Each number is 128 + 32 x the weight over its row's rms, rounded and kept within 0 to 255. Layers, rows and columns count from 0. Numbers have three digits each. The size before them is the row's rms in percent of the matrix's.

# q: layer 7 attention query, 128x128, rms 0.245, rows 72-84,103-116, columns 64-127
# k: layer 7 attention key, 64x128, rms 0.247, rows 39-51, columns 64-127
q103 101:150071122127191128173098142163075183120081122159136141148110132098126138124130190135092103129112131139126142105170151137129112148100095081152173145144144142122085141115126103181118141125177123
k39 106:120125148085116073149166139121120129091151111185151115119099077167174123156159129148148188116082119092120118117148127117113108057157156172042127108084089163076151143201136174107108126147071094
q72 085:133176148150107100119105136117127164080171120109111117159091118084126047109129165169113119145184130151086138117112090126086124189073135108112105166126083034170113165122092127169122124101143212
q104 093:121155107096180115129140109082176078103180126131151079096133140120079118126097144154024150136126110167138083195101074158125124132102102119142113191160099104140108125094136117149106163137135141
k40 108:106146178107064101098131128150115112105192122146119096198167158150177094168174170130134121157128129163163099137126114122048108124124085088114057134122097174140119140156158127109122119114108120
q73 092:135196108184105102117089101117072114153145100066108081076126119194122149084134139106172129142131140123084155138121190154145125122088177157132084154123108178114136104202135150131141126135061125
q105 101:155138067162104124136183130079056114200115092143086133112074133176148094121170133178083104144156147123135055138134123113069118121126132141172116119108133164122159123122194115093129152113083139
k41 102:125123145120117107092086064144171171088133124144161134131156126135136134100100091081163135116134078133086161122132136124203119124186145088162066139173132159123159162159053171083099143069141171
q74 098:101139175155129067144062086129166131090142172154138113203130164091074138117152132159117120123145082132151106140147106148097129162178138142135153164123102162130095148179137124127144088134182120
q106 106:142092172160130210120132119074104104173169193122129088132108166115154185076115134134084110045133153082128104185158138062142128103113124136134158067105137145080131091119127146065077148090173125
k42 107:130117176179086119162131114138103135144127109170075138099165122118052155129130141154128143187109160170141153145132140109160090162156145108149126088094164088099153157125147243166162079040142152
q75 093:068076097097157122141062113127064199164110102114150132145083076112152138143175116110062090119140138137124135130124184134126171149157182060125138144164083126109129116117070173177093128118131102
q107 104:078154128074079086150165162099121175154112160045137113093128118147128121090126121153126177182143149105168160101073121148125160120145113163139072114169119143153174127127112205122140139144094063
k43 100:070161137154116125075067119153060082127129082162140090172167218122169134140132098089114127108077101155195065131133125175133137146174110135144124170191116100152114171141186101149088136183119157
q76 101:107138076152111133070138120168101123166072126160131103121157155176104101146158101133154124121152149119148090101127114114070117154105142127143095134099113116103137076123208130138151088122130176
q108 106:087158155130084176165146231141176177144146132117129101106070149108118144162173150091133107172109103137113110129157132126078132170120123140144108119114129075104154181146076136151221208128149108
k44 101:156151049050093105157146088117127096083085101168097125126125104150103105109149097167102055183161154064133190106127135158142095108135171109113131094127073127100125109141142164113164175123120159
q77 100:076165132118203030144076138125134082126120081061191181113115142149134165083140082187098108128167127117096169150101061123170106158071145124129094155189141175137168135178106103177114095130102118
q109 106:046157136061176098130135189110108110139101100129184174102086100147089119100091082116128127138123115099049112107131185180158085100091108165072169161214146171155117149094156128141150083142114171
k45 106:138075133160133115113091132106107060093129168154107120208131127124102123148123129123127137180146075134137146181134068156144161115100179145076160162097148139146128087114129064179116089112085121
q78 095:132131131148165073114120137111130117071104120155200120164116114135141187144124132078038090151083080099104086169130197135167129158117144160109131174135144138142154171121076134128113169133117185
q110 108:067139108201199155153218097103127099146133108144159130180158100094118171107102122096093149133126121109111091147138126156150142139152170086075105108115135185113108166129063136141131136134137127
k46 116:186150136109196107137104126111128150177130105179156101136119184148172037134148070111085139079108125110115083111104053124147127103134173145184154142108092126144134124123118166129134079105112213
q79 102:102082137149125173155113143161084124134128116192173108147137139110120150095110167143104115122176145131193137147121102159156143130166074080130142125105068086154094195098104116092166156085111095
q111 105:086073144141074158153149159145130208193130143139165075143081192139090106139115127110104118151112114134154177127145123108126092128154132169121176148134106127158122060172066065090135089099093156
k47 104:116136121169127165107122136149125117139097097178101129055170078079121123170106144145060131160074085153122112151082123086079112103125073139148111118122127114085137106120144125155095148091162127
q80 079:117115098103138074056117133075171125098152141099103069157089127149146137140144168091097156132109140103181149100116127192140093161121091110074087157075099163151110109134098179144116108154164193
q112 094:094072050161189099160083125165171126136086157176110133059140108109049110152105101153155140125125153141109120103156113170089148168120098105147193158130152142189103104150096105117103074109173172
k48 068:103156183136092124138092118126168073113091083087099185151187156097111126160108140163104141196111116099127159149136144143166116082114133069111220171202125100183142097126140101133131127113153110
q81 072:079146128159064103146103079113198152147093117059146095150141128109124136113134134104106078122121144151195105185198164181091140150129123109137135082160056084115111157052109093166134154182144132
q113 098:146089072182159139130129143172130128142126121112117140149159133082046106131162145169187130109116135082107170162190125133119144134133093132096139109136127092185186049140092067135137088099153179
k49 072:104153197113119121143117144118102084081120187151135170111126136197117136137105122149158164102131147151128072174175161155177166107108165121163150161203179129155120153128142094124133102136119150
q82 095:119185097103120171132104085129110082160115155128126109102182147125093130131140073074137120132106156126158087099095146209113184133152147096135161103172145105164143177161110127131112125187148100
q114 087:143115125110112097150179164132129134118175103108114104103135142136132106110187094141208193197132194096087059106129127095090137108114199126093171097148110154110165173115142119140164179150112047
k50 081:121169162091133077163191173095121173128143137164111129127116174096132159154104165104127110162146139094166091125160125143118192097151126131110081177125101101127088202148083123068154067153128139
q83 098:173144147143118103107139061126096143116080131103138107066097144137096135099189101175154112156141137105097095102098146109127153141143161152134139083154147184122201116186153074116096058155150119
q115 097:123141119205138135133143102128053145136104140146161092166181099132123183140155110129069094121149093162159160161092121081085189192114152130147146099144152097144171119059171171138144100110138114
k51 087:142108128145106137087112102164187124076145089125154195075178127161120121157095089147149106122079108130130152090107081110127123119102105132161091175161098092163123177168152158120160102059195158
q84 089:168066146111127184097123172095123099111166109169135102132184169072126123159094130117101110189110123180149109138117143152147144138121119094164170141101121161171111154152193132102112128144162119
q116 099:122105175130123044140122106166153170139147095175168089122139111132110112150146124106094158161168124078104148153150120077101139109108120141071159115125094129133101183143121116105131122097157136